{"n_head": 5, "vocab_size": 2886, "norm_place": "pre", "steps": 3481}
Each number is 128 + 24 x the weight over its row's rms, rounded and kept within 0 to 255. Layers, rows and columns count from 0. Numbers have three digits each. The size before them is the row's rms in percent of the matrix's.

# layer 6 attention output, 320x320, rms 0.0718, rows 208-319, columns 0-79
102:146104144097086132111131118108141125078138142125136088104115129103087150159157173189176140125093116121131111158086111126108127117150107117136130133078113127109164172104142145113093131109146110120141134167139134140108161055125141111109145134
097:132125135108129122106098117144141158106114124161091094129127114120132168106121130148120084140106148122155128119120126157121105156113162112111130180095095138132092148129136127115124170162126127115105168123132125140094111122018125127098107098
103:152128127131093130108106169133103112131102139153151130123168104123136147084125159149145138164137098150111171153123131161143119144126140142151106143112145123118144113089158124162103147117132181089157144174120138153146133097115137142135144121
102:131143161169136079141112175085125100158093125131130091155106077158111134151066121077102134103110158159131150117126125148122106129152066162129102113117127146148122141130148125132115117158145096129118162153106127141124113088139129112119140093
103:125194106113122134087171091123135107122131169138138135100122151121162101065125102137124116111141072084154150091184095131165135166126157174125150158160173107147095132107115149133162174107125092120143133121097118127156103163131117120175129149
104:157132108087119117134156084097112108155145115115153092139120131132122116131113135116123130125142114104187098114195134113108138138109172094152135129164177120072168070155105120134100068104104165145139118073097159120125097142129089152159148106
098:108087150106090123124098156076152149148145111129137138135119135117131134137138115105134093187139141090131143160125107074114133132089138134141135137133199131123112102128074134130134131123143098141134120155122129122114133108104121120097086121
100:125099115138147117166147131148104187161127168101096105113109147090141120127077139137165127098183139154137134105125147168144118157125117147099135119110079128148131160125092164118146110181119142133168151108155130102105113150147153093149112145
101:124141161119128098148145117109122133094125147110117117141127123098092123136122129107124150128134134099092146120099112159113118086128141145107121112125097139158100128093118152140085119190138126144084120108087138133103107122129161115115089172
097:141116125145101122135128128092094163109179115135114106144153111138112149140141080090107122126151119152139118121117116098141192100096184116108093127120123119117097116110120128133113109157157134108125102157097185103159152141109166124124131142
106:082142117141125179151107139106078128164098158117102096147127154148145161155130148097124189124118110151168100102137090119124162115082131129163129104143125112121137098108179135143109165142091116096117145175114166122124129100089098144119116101
098:096132090125109134151150122145160129175117116094143074111117158113143110095135129111086114143156093096096131082188110144163090159129104137113141106117167103141149143153108146125126121117098115085094126140136121104153126127102109121133136160
103:119108143112108168138139143169133113068118154090150110141143171092159129153164105087101122141154156152143177126124128104103119174086136159139176069094115168124106114110126127161147152150122114135097137114166123116100139135144113107097151136
102:154120153091147147150120118146149161161090129160173132117134143139139138139109136136079135162139161140105171112108103162117138149145147149154139087127070164130145141089124118141151099142133170121115138101148128134176127164130104111149127116
103:139134111151137151137122150125134164101164111123135145144086109121128098096126109148148126165149120175158147147111128152132153136119079076108139095126129123131152177125110130136122146176135115139131139133147155124132116087136128135129163141
106:133125108172132117147130099124105132142103113111158135109149109080130157191124096140130154104090126150137139128147078079182115148146126141126087102138113141112132120139118142145078101180135139152122134098079123176128119128126103135128160115
097:084123121126148166098102127149162129111164130171096137128180145131167137116130144128164139129152094204094157144115123112125115155114123120112093131138100132186137114145164106098155103159155137152115147105072114111166105143106134136118129146
096:063166127109087124127163122178159129107148148095143138111132154140133142123139127105139134131080137071131141086106168152117104148102137154093105089144158124150161160150103162104096093108112125143150096131128096117172131117109099156152149139
111:120100153131088120115120154134092150142134109133122096139121131123116126116095129171127108141131155120128154141151123115143125156155138100119159113115117111120164164152079117145148108127127100151154174150142139116111096115122115084090097123
107:104129127132102141118106147077147158131102076094169151110149142138112144149143131133134123112130121068124162151089169131175115121111127139143119103117156104136114117134113143110083097096136138178096149105079144121098108141137155123084098142
101:154141110143184077151110127119142091128162128148132099137147091124102119155120112110154133140106105126103140121175092135120099126138151112151118109140117128134128132091145099117153161152130127152136113118135135128094133107144136140153093097
107:117144119125140097123100146147142127151116137117105110106148111137126193125117125143113094096113166121142135138132089112118111118104160151130119144157109117124115120078136146098137123137117140165120156104081113102096077139123152151172140118
097:136109157111173144136100113190146115142125130175142146147134151115151116144111134135142169155119108130118122074146135135132117110118117087114155112136130140098110136133075116121111159118120147142152098131154119176124124137124132149143113131
100:114109146108134147151113100079115128122149110180146117141111140106118107104110155149166083152107145100126107054112098161130143156093161151153143117104169148182127145134146122093157146160134138103137124166171110149157120133135089153120158154
099:155119180120084109174096124137131112094133178142130163136136117137079135114139144113157140151140122129148121147118094140095175114139143136144146140124120117094110110133119140122114110073149139100109123188162178097145117112120078085117140133
093:147165098120116145130131056084146132139150109169060111098130121128105156118105164136110118116120122141118137094154109165154138146130153163139110143136127114115136135161087104096104123123127152088152172130148176166108104114164108154130162120
089:123097137144138104109138128114130118143146095156119130140131098111094135162118119123106104100112139145135137141125091136125135120090139122169142160099113138128122138141129066115114145155126113118098139167146140062143125133123112156141196144
101:078145144146145108145118155062112144149144120133067156161099141097164157125128112126132150100104150137176093095090136130132131181069107127142098148136148135136155134145106072124137141106126136127129127162134123102119107149137128121155119139
100:126156132142124133114116122092098103126096105122126109139137158132127086101163136143115118144164170101131152106140125109088136098103134134120117178123137100131132146103105125098134128129145068137106140134121148124094098116126143148209121154
106:120114113164095166145177119114112123161101164157160143123116130133123141130084138078120138134152131156121113129134153122147131123114098070140132139152103114130138115113134092118136143130156143187137123154139151156126109117141126146142193138
104:130127139132100113197116124134103109122164085086106149090119118163159119148115141179119142161125064117135101144098138149171158100142106103124181114134123106107155121086148131143102141172126089124134124099120131154122134093108113135122136121
100:132149163141196155107112139112168101091089126112113153110122148104127158164082125094093123168139162132143173114132144125149096156094142119135146145166089105168119118137145111140161160102156138120171138163114132123131141117161140155167166120
101:145100149145170100113108107119126120111117132118130147163115113105097136108120108126122134115110124172100145146118124148140126120126120112109113148140088145168163136126097126160101119146106150118153158129107157107128095097152169069129152113
097:166109139135169136156149121117188105142143130096129107122132148124146125138133122163116134137102146102157132123131125144130164142134084148126149146181093115127156158128126119175138153171151135132147134160122136130137101102127126114126064122
093:141128146151101179158162091120117136159137126113131132144136084146085134101122126109106145131107133112193098119174126136166140159122127108074137149143153120132123133112136107152108180085127143116088104127125090127102117131133100169164134128
099:113106142157138145065165131117126169118140095118107091100115107125126143123134185131142131087061165107090164125148050170110148154131099143100106126144098120135171162167086099096138086145146130113128108127127115159153147149112143125156149131
096:156103156104132111150106109128180129110144138140130165096162156155145141116109124113137129115134105132116134123114142150123147122120127154120153141103072149117113116141160172096171140128134149108151129075092114120139188113094113147145132138
092:135157107087127100093096105135098165107121192141090142134124125105084145153153106130156106107099113114133100118143096132194097101129102150136142105153132147084098154125141131169106108111159101101166136110145135104147119137110095136125097104
103:145115126127110128139073116109151111118088117124140138107120110118110143090146108113172150128131139109104138142124155131122178139098128166154142133106155147110102137142133131129128128143123138125109106135136105111162167104164160122149140106
098:106157158139128152120083124128150125146148148131170144116150095135112153126127119130150138139096124121158116152111144167167142141139184132124151103120131120114080100134119116161109112140132151134174137106147107121167147127121092163143184121
099:116136122186152157126134163133113158142094152113129147140106126132150130096138132155122128139139123095143123126154115128123108157144146121142099120131089167109129093137143148183105144119143106116146103160113095122166153153114146152119193110
097:140114079114109106166125140127164125134183160131125131138123079102080166162148119115151142146144129098118144125132136206119107161135113117135099107138121143119104144104117118144103117109182130117123146122161131130115121168140144120122084121
104:125109083139120150130129130120154077130095109155126149108120190156131137147129131167122145097122125120115165119162111136127111131142118121096155160143161108083100161111146146127136090126139166123145160133133134145157119107116132164124139130
104:124128156108129119179112162133116137105136114127144092105108152114143115117110131102118153142160085108153118127126141158135185108128133161141146111116134099143122088093199127123109095144120189149132148148112162115111136111116156153143095123
095:054169137129139167120135145130156102116141119129114133166123114146178138142096138134117163121101162135120107126170131133159140140160139179160098146156125097171133128178132149164156172129139114128137165120104125113146128100119084149088141126
096:136164160122132083118119106161140135110134090146148136132092140083169132145144148096113147135134090126128081127121154115137117090129161114155147096084152134120134131116117128088082107115122151146142113080155130092139127186130131140103136169
098:135124079112109124159166170081134118147128120090155119121161091123142113135130168152154080103086182113147129158096125132116141142098085122159116079116140164138133126103122123136122151126107130141132123075114117095137131139106112147160073111
097:083110131156132087130114156134173108154123118111128115152141116156105147150104107122141137127114172178091113108185115154073124134127154136164118159118084079099152117117159127127110090126132137156135130074106099127172127110142132129168112118
093:124142149116129144123131153123163113175114119126140101141129125123079141106127108142134160114140112139141143130095096160108160142153126115161132115146071112133108095177158073118127177073150128110170158166135128134118131110155125142103084112
101:119170131119105126140110113131187130161133131106111094164130144144138116144140108154140108071119124138147094166106131119109097103146146131124145141107124131110105131116103138120168085100127146097132132156109125106147122116122101125131162097
100:106119175165134114166165149148085098098157158125122129143148101113141096194126102105101129108151138124113125117073156145101178128162121124162173093097117141117124111150143190132099112131105138139167107088101162153090129133150120141120098134
100:112158106147104141105136142111092114184149137112170114117067144096156099111126153099118140152128145096151151156161075136108124113121144074118112104143135078136109149136135151096115125128123132130096122146119108110108107112096124118167088115
101:157117134113131132095142135152147102127045151148109134119120101083127149156149168128126129112134153096122138110130144105113102114128140157140143111123135136124109119107091098134154089174104177089100125136155120137122109090146118128163153120
100:135124093108110145144091135086138155109127143150128121122165142115122151116126131123116080144138120159153118171155110160126143127131173118120141124090126159120150130068108122118110166171156121137127089119122104156090120109159094134071128103
096:106147113083142156102148151140125101189094143139116093107118151131115114149106111116134148125116098096115118119145148139144163104143124154110066115141106129145120106135148149115147078178131128151143140093105127142139095102140152124058190096
096:109099101169122104162142133035145107164133145112103138123094086147167136128150149148116109121128150166135126138135102157093167137097076141140098100113107100173125150121136126127132164077119091137142130120132141087129103113132099112152112162
100:121082088126153159130135177140122175103116131146129125106110113141138120127155104123127139095151121134117131126125122161120149155146165085133148124126134095171137080115120122111100129134134107164135127169106129115115164138145126119107076148
097:121140120132135129097159150142137112135142116102131118166144107125107125115141138133097121130100127088134098113146092102123095135172131123162133150119132071117150119153115149141136151130142139127105099162154152077069114124110156136106098142
097:158112102139124111144134114099128113115118093095139131176161148105146102145148113148115128114145098132141120173120123116127077160115124160150132155150172136110128144143116138122129106126115108145141120140142145131109144114116125117173097123
099:156162134079134154169133123167099122122113147155142108120179150150168120131114170106081145113101144136130082133138132078141101119106153090115147142152182102123157120112150136103155145111103174153140136142160093130111128142089128130101102127
104:170126165110113115080149136099183082095132099126125138119138142118109136142113133107126099128138161138107151104178115087103120121120080139114134162117163116111130118113074149113144119153174133152103093117095108136115082103139114157145183118
096:148144107153131139150117133127139140102178139115092146118125081159139134164135135125113099104149178124117120152094085125159138119114131107136137162080127140169124120140139129160131147117117097138112129102134155052156154090129129089131162154
106:137144106097136138121116141121131106177097120153136128109156120123125109157110175092143111130116160146166126146134139132111160124133129156132124117131175108145137122134155154088120156141147088163145103120161142127136137126114129120112128113
104:113137130152146146138127122150108135095103098140122129158148091152094128143122107156124130132131143121132156154165141113140148143128165107090158115152157131123128106147132107169170102126137173109111118119139112117132158148118131125158150103
100:116145146193156169127123136085121099162105138129128091142091104163139130123162102141138108162102109129114168116131115113140106161157111118123118120104149121164119123130144106091166120091135116123163140101127120185135153135126108142187133161
089:095132140118111120124118132112118094150117103102134085102126114107129143135123101110138144128126112162148150146099125077129153117133163123126154154094120134109097139117110134111109095093101155095128128117158113142075136122143106107141126126
100:122159125180147124164139123111126119128097111152139115111155140150111107147075119118109094138140134179136136113162084140167129090118123110115141138192159132129123129087090113165120161153121136088097097090137206129135114093120128113093140110
094:143162153106135113122122127157144151134146126109136163120101162123087113203087163111155146108146152108104145118159142179103112082121170147123087131111150140096177088089146119122108106152174109153139156131094119146132117109137148135149137141
097:110159160112143104140142079174137114120126126130188145144149130143104133098125147119106107097113125122127173118116123118144114111181111153165144115101116164078127129149112140135164098096161117115126167127109158107120085102130089128132128132
100:149143138125157137192095100112159124115125114119173105114061124122122139115136113104132125135124156132149122106128108152134110150141121127132151121101140130152139125078136132143124138138141100142105163160140143144144164143161153121096126134
105:116130123157099133132114114165119059160157133144177151153098106140099125161116145100134134151141134129130173193118132114120151101121086107108160157151099139109122099091133146120163136108103126163125109121140133102112099092153152137109119126
094:084140120115114145147101168116164140094138109123111160137109132133115108134094124111105164116135145103114118131163121212138095110111116099111109167130133120133136119159147142129142135147141155162119127104126132156104166141147114180161132165
105:122105130137121163147118149155135132158122121132151096115141140117139122160127104096136117127148151100128171110146145148157135126126093066090162134174153097112110158091159111127112094099122136159134096127089135141129108160132138140124159161
101:106138135146156156110095113149152116107161097174091177156108135113162145127108151104149099179110131114111092132124133130160079125113159128146157137130151190064126098142141139138135119127162142111139141120144127134148092128131117125093155113
100:135100120160124099083115134168127145126109112126124112093160133123107128087128139140111161158147120106144111126122107169123088102123119117117095139106106164156151118151132114097112131160133180125126178154132120129080131136150125110130093100
101:130125171123112100124108146082156139132147145107153134143168144109115151176141104118119154139128109097170148138107116119098123070124164111145113104133129147142163089125134136128096111157117121122146124133130139089098126118118179196146183189
089:163123119084134165176127137130121135105115160155121131148138172075105109169137155105106132119123113084128138136153129132135126119144173127142111080136120121118125140152136142138158109100170110113138121139114144169197122156110125128103131159
098:145167126159167100129151087162110133128157068114102112140156120141105102131125109145158104110127141128182133175123117115134124108077153125149131157122121113129097138130141123063171123160103121115102109086108143114147117116100136116126133131
097:094113105166133156115144137117125138137133101167127164123145141096078111113111137151132118127156123110139150158159136116170103125109138134134181074117149084120119150101100157127116112150121121126115104137100156116124115156115130121151137153
106:133150138131145112169149139108180145142170138121135120152142112143102112144142058165142127137120098145144184149103153121186170199092107175130149155130131122112111126100083131133105153137140118133151144112106130144133102126099123156135161115
092:131105144149148152105157140174167153129087146139098120172128101141117107128150156084148085146117125127139126096123080116150106091140145104115128116107143129133134151113064164094129120157179162106129143106112124131115152092137118098158139122
107:112109121133152150137094156124130119128127107140163104117140139146130141151121123141116154156130161109152150125116154109129146092124112129126115117109102158118107133129137143121129093128111145090120154119166115138078100124180163200107153169
101:137092106139101107096082143152123137109148149125141130119151149155089087153117171120101125141108114138141134149116092132154135105116105124129124121128176178159115137131093134123153072115138159131169104129132124130141132108135141127148097127
096:120129095131133133129087105120131104110137136132098089114090103126125144142158131106099154131174178126118139115093135156100144118138121140121106162149087129112154112106192095147135146129118145110141117128106175110143126130170129122088121131
102:074099115156107141102149127108146077160088132136123103157104163129155114121134104125119117114153060111107098151152113134101143107151122121123132096147155145144110111132140117104136128149143128181136125111141100139135162158159150134150159120
091:129113088140115144109113138143106144142171138142114167111081135134099150155157122110066106176095149114124117128122140099123105128137142088072110134127116099119115149111166094142138127139130139147118161089114112168091143170150140149148143131
099:095133108177151150133161149118121143172153088109119094145130107134116131099115152113164120112107179109134146097157080139149128158108093115137114138109136117120108121150136120123146113157129133146117152189137155084124150116104092056123129111
108:150156083130133132127139120110129103149106146113172143135100145105147133138168141129089115127156169133104168163166130120111144126130173163098124108119147119128183132121101114126129116120077120108097118111073128135103135083115146096150120098
102:137126137104091118166160125113123133108114152100123114129147134170132119138154115092154089120126098112120200115133096119193093131147141140144170133106164149115139154129110095112153078111084109111106114141132144132131137123122163158101122151
090:107147102119071133119133128164130129153119132132152119118124088159159107096095118126112158145121117145101121123140114144125119133104137140126128121088156127133164136148100117151130105170139128158113176147144115129134093126098143140127118107
107:084165110140052121145133164120137117087145100093145123117165160184163138102128131147122130105088155120143105122124098114136148139177118105141144121146149137131118107151161086117080131097119115167140101152122091117161147124158118093135126151
102:133126124154090135126107121160097148105139148120118134123129113129083153154102145084111105073144148119116113116148157076130114139118139173154112125086088126117095120144099125122153177145128104148124133118105160125120171113141161143163126133
099:127090148109119097118154111151126099147121102088168094122142127143168142093131092139130082108140070146116179082117131172096137137108087120092119184142127110087121124158119160111112104131074136102167133117145114138101145199146147125164150131
091:160144097117121107094084161139160111099101124100139142169160163110082088141089114145112115170160132141092164116085155104131149107153133136147148172145119115179120139108171134107107129116160149156125134099136120112093117102107138129143143120
106:131140108156138140113140137114134163179147120128125082109162108121094139100090132128134129107120123127154155108128134150137170126136092187098105103137105087175118114113095123113171146126145173100110104159119150162129094133115177135079037085
106:099118137134161130151133103133132160120091120123122091149119075111160134152156139163136112142138150136100103127152131123090124146129133149148155124165156117139106106152170096104107136129115158136137160156110151095119171136112173124141120167
093:176105080113119198122112116098134102110175144102146159118117125136119159152138155133144088116141099143136112128079123167127178136094093123167152154119120124139156111105158130114122104150172150107170152136125144117161125114164144133123119118
095:171112139133161146175148125122147156147092090081112094109140139154086152110143106134138087098149122146168134113110122132154131112117151135105102144145129123111139150129165109145153115125101109129134106091092136166074106114154168137116149125
093:180132175159091102117137135115066087111141130117096130122088119115094104115150088156093123161087153128102093095132116086153144082132098097131105130150105141146145097149132091170130121120123174146111144142112160121114126152109120136128139137
100:148138138106142164160143106153130123128121156156144126136117161156128101116135103151087127126090085140135127117095104080170093114138178077133166122122120137076133120125124111097134166116112111141106102122112137133134106080107128173107084160
098:121087116127150134138135098112127158160128150108120107130119126165110178134138152117096140118123138122128104106131186145086126144134117117086168145147140115085146143145147097097175161129117101156118141147135110185124121142139121120115179121
102:140125107131065121134059111148128158125125155109143164100139155147098147063137132118143147068119109128108090132127131145147138101118144148106103124098110130114099125135125096108117131081133135122131096120147116140127140134156102128136167142
104:098086121102109112112142139111145110119144140161155086134104147127121123131135112127108106166159110094122105112156137121138127126132116126123116113115131135108178153175118125128134154093144142125166122117136111151139150162074145092087146123
098:107161106123120150105182126102097141105114143161109123098127169121185119128117111153093130122170122128153101129124141148117131156120142123126161119078105101116132146173086132135101123130101140154109147111109116104119148159160167133106105141
098:154131135129113144147145098119129126133146112153107119099131127085137097113129100120138148137152090128119137124113123154119134125106141088140173112171103157153149125138120129136120104133162131149182157119130115171158100170127118120100088129
096:145136146153130168121154118127139109130145144106163130132153116118134156100167122106166106109186139108105107117118084152094074118118099086128105153108120145125131077221115137093147150122102138144161118105119147127137156153113116102138131097
106:098122133109172110142110100116126127133153115120107183089112159107107137173120090137132181116104158159109132095143128152120122139116118136147119138151121129194118126135096143118158124085169093142118125106148143152093095164144091137155097136
096:137132124130127114122136148106159094130105107114125105115107132176117111068127143169111131131181093094138088130138122109105132154146136119156096090177160153122134137112131115110165143119137101089114146080098139187118112129135139115108105097
100:120131114166126119109121119090123101106135127161097134112159145129120115099166124145116126169090122139151138075148126144115115165133156151077110150155139095138157166142131152120128140148160154130102145139154113122132150153121129155139142127
101:142109119130099145138147118137115123130096167144134149153125165142090149132121124091078157114167065109148116129119134163083139137152184098112152147122174168124105076154129139140141089131139077168121113073126145137125119133098107143118158133
104:144167150189143119140122101133127127112115116085137155123167113115124128154117116128117142139132131154161135146103148155106124129118120160157116125105118175129087115106127122135098147162121127128136154176137094111167125143117128106106135120
095:140139121146093103122167179153117133130116117128123149099096175110158094133102097125083176139114101092126167133109141143143117135094129104092139078115157137154104134082126165127130146098160105147191114114149122133140151144078079106156125084